python train.py --num_hidden_layers=8 --hidden_size=576 --num_attention_heads=9 --num_key_value_heads=3 --head_dim=64 --intermediate_size=2304 --vocab_size=16384 --hidden_act="quick_gelu" --norm="rmsnorm" --norm_place="pre" --norm_eps=1e-05 --positions="rope" --rope_theta=100000.0 --rope_fraction=1.0 --qk_norm=false --attn_scale=0.125 --bias="qkv" --tie_word_embeddings=true --parallel_block=true --init="trunc" --init_std_qkv=0.0208 --init_std_o=0.0208 --init_std_up=0.0208 --init_std_down=0.0 --optimizer="soap_variant" --learning_rate=0.00254 --beta1=0.95 --beta2=0.99 --weight_decay=0.0 --lr_head=0.00511 --max_grad_norm=0.5 --warmup_steps=200 --schedule="wsd" --decay_fraction=0.751 --decay_shape="linear" --final_lr_fraction=0.05 --batch_tokens=131072 --max_seq_len=1024 --doc_mask=true --train_tokens=852900000 --max_steps=6508 --dataset="wikipedia_en"
Each number is 50 + 10 x the weight over the matrix's rms, rounded and kept within 0 to 99. Layers, rows and columns count from 0.

# layer 5 attention output, 576x576, rms 0.141, rows 261-283, columns 432-575
43 42 44 46 59 56 42 51 63 65 43 54 52 49 51 62 63 53 51 67 50 57 54 44 56 44 49 62 48 63 45 61 45 51 66 68 34 42 41 55 59 40 62 45 62 67 60 43 49 41 50 48 58 41 44 52 47 53 70 48 35 41 38 62 48 51 53 54 37 60 51 49 66 39 36 48 60 38 34 38 57 45 30 53 67 60 34 22 34 43 42 62 46 46 68 54 45 61 33 43 56 52 40 48 60 40 43 50 30 66 49 61 34 38 35 48 67 41 35 67 40 60 46 40 65 47 42 54 60 41 43 48 33 52 67 47 55 63 65 45 66 23 59 49
62 36 48 39 51 48 52 55 56 49 51 52 72 52 53 52 47 46 44 48 51 48 42 60 49 61 56 54 59 50 57 37 30 43 45 39 38 53 55 42 61 48 54 50 50 60 47 32 63 36 61 54 55 35 37 61 43 57 49 42 46 50 47 33 56 52 44 48 58 65 52 49 44 47 68 50 56 36 39 49 79 41 57 60 66 67 58 46 33 33 43 51 32 50 59 40 74 30 40 70 63 62 56 59 55 58 65 48 51 44 50 77 45 46 50 32 41 46 46 48 51 28 59 55 55 79 27 39 64 53 35 47 60 46 29 46 29 68 60 37 34 68 56 39
57 51 75 49 46 61 50 44 58 50 58 59 46 54 56 58 47 54 49 40 45 69 51 38 50 56 45 41 57 72 59 48 39 59 34 40 45 43 54 50 50 57 50 57 28 30 42 47 59 35 62 53 47 42 46 46 60 54 49 49 48 60 52 67 38 50 52 61 64 56 55 63 43 45 52 58 56 47 44 40 60 41 55 58 49 48 55 60 59 46 64 52 59 54 65 58 47 35 59 53 67 57 54 47 51 45 48 25 42 55 68 58 58 59 55 39 54 43 44 56 69 43 48 64 50 53 47 38 68 57 42 33 43 50 55 40 43 72 38 29 40 47 28 33
35 53 44 47 46 45 57 48 48 40 51 51 50 47 60 55 48 58 47 38 39 39 36 55 37 36 56 54 32 38 42 47 51 50 52 59 42 53 59 64 53 60 44 59 58 49 50 42 51 41 34 46 45 46 48 53 15 39 50 28 39 41 50 63 53 41 50 55 56 59 62 44 53 47 51 36 43 35 24 51 39 40 52 59 47 55 51 46 35 40 49 70 46 62 47 59 63 38 40 36 68 54 60 56 36 43 66 47 51 49 33 51 38 49 54 42 80 44 45 52 45 57 55 53 72 89 38 30 55 58 44 72 68 48 65 36 46 67 46 55 55 41 45 45
57 45 45 58 37 62 46 49 53 60 44 61 39 43 43 56 59 37 41 46 36 57 44 56 55 60 32 49 44 62 60 54 69 37 54 62 48 49 65 51 40 44 50 66 51 65 60 51 59 58 47 64 59 63 48 34 43 33 62 44 68 56 54 50 55 45 69 49 42 55 44 40 66 47 42 44 49 43 68 43 36 49 61 40 68 36 55 43 33 48 57 78 35 63 54 38 46 47 55 51 59 33 43 35 48 57 33 52 45 48 44 51 35 51 54 55 57 41 31 46 30 50 46 60 48 54 31 37 46 54 38 45 39 44 44 16 43 59 52 60 49 44 63 51
52 50 52 26 35 46 49 45 57 53 66 41 56 54 33 54 65 58 57 56 52 35 39 57 38 47 64 44 54 38 54 44 44 35 50 54 33 28 45 63 39 48 42 41 51 62 37 68 47 40 40 50 56 47 57 39 56 45 52 62 53 42 45 46 54 40 31 50 61 54 40 53 59 54 35 61 60 69 57 54 53 47 56 56 58 42 56 57 37 56 55 32 58 43 55 66 43 48 41 65 57 39 57 41 48 44 73 48 59 27 53 54 74 58 31 52 53 64 48 71 42 54 51 31 45 49 54 62 60 55 62 70 47 68 63 52 75 57 37 45 39 40 50 37
54 48 44 63 52 57 44 58 48 44 48 49 50 46 47 54 35 49 59 53 64 39 57 44 68 69 41 51 30 42 51 49 49 40 52 53 51 63 37 58 52 58 50 60 55 42 67 64 42 42 46 57 43 50 42 51 63 38 58 56 45 54 39 56 40 49 57 48 57 48 48 50 38 53 49 65 40 41 55 46 61 47 35 42 53 62 59 43 58 62 39 67 49 66 46 69 67 44 64 45 40 61 54 50 57 44 44 20 45 51 43 45 60 51 71 51 65 51 68 52 62 55 59 53 59 60 49 47 56 53 45 41 44 30 55 50 46 58 51 50 48 51 32 31
60 59 58 35 56 50 44 49 39 59 52 60 40 40 43 55 35 50 52 80 58 54 54 68 41 49 65 49 38 36 53 44 71 53 52 53 27 34 53 43 47 50 61 57 52 46 63 61 63 59 51 46 58 45 53 61 47 58 46 43 52 40 32 58 60 46 50 56 39 31 41 51 43 48 44 42 51 60 32 46 48 60 72 40 62 58 41 13 56 60 44 53 38 53 35 34 56 57 57 17 37 58 44 47 55 47 40 53 55 44 44 54 36 63 65 57 59 60 50 72 48 52 57 48 51 35 26 46 34 43 32 47 49 75 47 30 64 39 33 54 28 42 43 54
52 56 41 55 52 50 39 50 55 52 59 56 47 44 45 54 58 60 54 59 44 60 51 56 52 53 56 60 31 71 38 50 45 42 64 56 41 52 62 45 43 49 45 44 56 51 71 51 53 57 42 52 54 52 62 52 51 37 46 60 45 60 38 37 48 55 64 58 38 57 55 39 51 50 54 48 51 58 51 44 45 43 57 28 44 45 49 62 43 50 63 43 68 50 38 36 53 72 53 51 61 40 62 47 51 61 66 45 58 45 34 27 33 19 22 62 48 49 27 57 61 49 74 51 42 21 63 63 67 67 28 50 67 20 41 37 38 47 60 54 42 51 71 47
38 54 48 53 55 52 44 48 48 29 54 43 43 41 50 40 57 57 56 53 56 54 44 40 46 62 39 59 45 58 48 61 58 51 46 49 67 51 38 62 62 48 67 39 53 63 47 44 38 35 57 59 49 47 47 49 44 62 45 56 43 56 47 54 56 49 39 42 73 59 59 53 57 62 54 47 58 59 37 44 55 47 49 45 39 36 53 57 27 38 58 58 51 65 53 62 54 54 35 48 66 54 49 45 59 31 59 53 57 29 42 49 57 62 53 44 63 66 47 68 38 39 49 47 44 45 67 45 26 60 65 62 43 58 74 47 48 54 64 72 46 52 62 58
51 56 53 48 54 55 46 50 40 60 52 39 31 65 38 52 55 65 52 70 50 50 58 36 36 47 50 60 60 56 46 53 69 45 39 54 49 53 60 27 62 59 55 61 55 34 59 38 45 60 46 39 49 42 66 32 52 44 56 56 54 49 49 42 40 57 61 36 49 47 46 56 64 57 51 36 59 48 40 44 63 40 49 39 68 63 37 51 65 65 47 34 44 72 30 41 38 40 58 66 55 47 34 61 47 49 49 44 64 60 40 44 62 49 67 45 52 62 40 48 54 53 49 51 51 60 35 37 49 64 47 45 45 59 55 53 60 35 42 41 35 51 61 59
58 43 48 54 47 58 41 52 54 57 55 49 66 52 47 58 39 56 60 51 55 33 39 58 40 53 36 70 41 60 59 46 47 55 47 45 38 50 53 62 45 71 53 63 42 60 62 61 56 58 37 50 54 64 49 64 65 49 42 52 47 61 40 56 48 47 43 52 33 40 50 52 66 43 41 56 38 42 70 57 49 60 58 49 64 73 43 59 50 43 58 28 64 77 56 55 45 30 46 40 61 47 49 61 52 46 40 59 66 58 61 44 51 55 72 62 58 61 49 36 42 53 75 57 45 59 47 26 70 59 42 38 49 27 47 66 23 57 47 36 51 72 40 53
44 49 46 59 54 59 55 54 61 54 48 55 37 51 52 58 57 53 31 57 34 56 33 61 45 40 78 53 39 39 47 49 57 44 54 52 59 64 31 51 49 58 47 55 43 29 48 50 41 42 58 54 45 46 42 47 46 51 41 55 69 35 41 46 55 46 66 57 34 50 50 56 46 50 39 46 59 49 38 37 57 48 40 38 45 54 72 53 62 85 69 29 56 56 47 61 41 55 64 43 66 75 82 45 44 35 56 50 51 64 58 34 71 74 69 47 51 38 53 54 50 53 55 63 52 41 59 66 47 53 58 48 48 40 34 43 52 48 46 44 59 51 57 60
33 42 53 55 46 39 67 38 55 54 37 62 49 46 31 51 37 54 44 36 60 56 56 44 47 62 51 49 44 51 47 51 45 59 38 50 44 46 52 46 54 62 45 35 55 33 40 57 67 62 55 46 51 41 58 61 48 38 46 57 50 50 43 65 50 36 43 49 30 79 46 41 59 54 64 57 54 46 38 50 48 63 60 66 29 49 45 50 57 54 37 39 50 65 70 32 54 61 28 55 51 62 58 38 60 29 38 38 39 56 61 35 13 63 55 66 50 67 68 66 54 57 53 73 58 37 53 55 58 71 51 35 63 46 47 59 47 46 39 51 45 49 56 71
54 46 45 48 55 31 54 65 54 51 51 51 50 48 57 47 46 56 45 53 49 44 37 51 57 43 44 48 44 48 37 47 56 46 41 41 50 43 39 72 63 40 55 55 48 36 47 48 54 52 61 56 50 60 45 33 57 54 48 50 60 33 51 49 45 59 49 45 58 42 51 62 50 79 56 37 64 47 47 46 56 45 57 49 48 61 49 49 44 68 48 50 48 51 68 51 48 47 40 44 48 46 54 43 36 37 52 49 47 54 37 54 52 66 62 35 50 54 57 56 46 41 59 44 42 57 45 73 50 58 56 46 53 60 82 55 40 30 43 50 32 61 48 28
43 47 58 39 57 40 64 50 45 44 56 55 48 56 49 54 49 52 45 42 42 54 41 44 53 34 47 44 64 43 48 50 37 52 41 44 59 61 34 54 50 54 57 57 44 61 65 55 35 46 44 40 56 60 52 62 41 61 41 59 57 47 48 38 40 44 39 48 53 69 46 37 40 49 48 40 47 43 58 58 49 51 53 54 55 62 27 56 50 62 44 47 58 49 54 47 39 34 56 65 48 53 46 58 49 53 75 51 38 46 53 53 42 66 67 35 40 53 60 52 36 46 26 60 57 53 60 56 49 51 59 62 61 54 48 61 71 61 46 54 37 37 57 44
43 58 42 47 52 36 60 44 53 57 45 46 52 61 53 57 53 45 49 43 45 23 28 49 19 61 48 54 41 57 47 54 61 46 36 38 48 41 63 58 50 48 36 54 47 56 44 71 51 57 62 45 53 38 63 66 39 43 47 37 52 61 54 49 41 45 65 43 44 48 62 53 56 65 59 49 46 42 40 56 31 66 33 38 60 53 60 45 61 37 64 38 31 53 51 68 46 49 39 43 45 57 55 49 53 47 51 66 49 43 28 27 58 64 37 45 45 48 47 52 54 64 62 49 53 67 58 30 44 57 43 46 47 61 34 45 47 29 41 41 45 62 69 56
48 50 56 40 49 65 46 44 50 41 54 47 53 47 39 46 45 58 53 39 46 60 26 38 39 39 47 37 41 52 52 54 38 28 35 64 44 53 35 42 50 38 56 46 43 64 48 48 58 42 44 59 59 47 49 62 45 58 48 47 50 45 63 50 42 62 50 52 57 48 49 55 54 69 42 54 46 50 57 59 51 25 67 62 37 74 47 53 61 59 57 51 65 54 58 59 54 47 63 27 55 62 41 40 38 51 57 33 51 26 46 75 39 73 46 44 44 67 54 61 34 50 69 39 42 54 50 30 62 34 61 70 49 40 57 57 51 37 56 63 49 51 53 52
49 37 55 46 57 46 46 43 52 46 61 46 33 46 56 47 66 48 51 63 48 38 56 30 47 60 60 48 59 68 61 63 53 37 42 50 57 50 50 58 45 43 47 66 47 47 55 47 47 48 57 56 57 48 46 54 52 18 51 67 48 70 59 55 45 37 53 57 35 66 56 51 46 54 28 44 52 42 40 56 52 59 60 16 49 48 53 68 46 30 45 44 49 24 31 45 63 51 78 59 49 40 48 45 52 54 58 63 24 51 59 45 49 34 59 37 42 66 48 51 50 41 50 54 45 41 81 48 33 64 47 39 67 36 49 38 57 46 52 51 37 43 51 35
52 47 55 34 53 48 44 44 66 59 46 46 54 45 53 53 45 40 51 43 59 51 50 46 46 46 56 34 51 35 42 45 50 69 58 61 37 57 53 56 49 50 67 55 47 50 40 44 45 58 46 53 54 35 47 35 35 57 63 48 58 46 54 56 55 68 38 46 38 42 46 55 40 44 58 47 46 59 54 45 45 64 60 38 61 61 62 59 54 61 30 46 48 34 54 25 66 31 53 54 53 45 44 59 37 44 47 37 57 43 43 57 48 42 45 46 63 48 54 53 46 42 52 62 51 43 59 48 53 50 49 46 54 60 35 56 34 52 53 55 58 48 51 53
46 52 66 40 65 56 61 37 54 38 62 57 57 56 44 48 44 55 60 40 49 57 49 61 56 59 38 56 50 49 59 48 30 49 53 40 46 34 53 62 39 48 68 44 60 61 64 84 66 52 60 53 21 47 44 58 55 42 41 54 47 52 34 34 42 58 42 59 57 58 31 53 56 52 53 49 49 51 52 44 39 60 56 51 41 50 49 38 50 42 48 27 45 52 50 70 54 38 54 60 31 75 56 37 60 49 34 51 41 43 41 47 48 61 42 50 63 42 36 48 50 72 50 41 28 59 34 64 49 43 57 26 24 46 37 55 45 45 48 50 52 52 52 57
66 54 51 49 43 40 54 38 61 49 63 47 74 52 35 40 52 68 39 37 59 57 62 71 46 62 52 60 50 44 59 51 41 66 58 31 46 55 42 49 47 41 45 45 52 52 50 75 37 46 61 43 45 54 48 53 57 55 64 35 55 58 42 47 42 58 46 65 54 43 47 51 51 56 52 63 54 48 51 45 45 57 62 58 43 50 58 46 39 31 26 22 65 71 48 56 37 45 60 45 47 55 42 42 76 53 54 48 33 59 32 54 60 41 50 61 45 51 59 73 52 63 33 51 50 47 74 51 45 63 62 51 30 44 37 58 58 54 49 32 32 62 67 55
43 45 67 41 41 59 45 48 50 54 48 39 45 57 53 45 52 43 59 40 46 63 58 40 46 49 60 47 47 39 42 51 51 38 57 50 40 35 35 62 35 44 48 62 46 44 39 60 41 44 55 47 50 51 49 70 68 59 55 53 44 42 48 51 44 48 47 54 52 56 48 68 61 46 64 61 53 51 42 62 47 66 43 75 35 40 31 45 68 54 48 43 52 50 58 62 75 32 51 39 30 48 50 65 61 50 39 55 52 39 52 44 51 52 49 64 76 67 41 43 51 43 53 38 61 49 49 45 61 44 48 60 53 49 62 52 76 32 46 62 45 57 40 58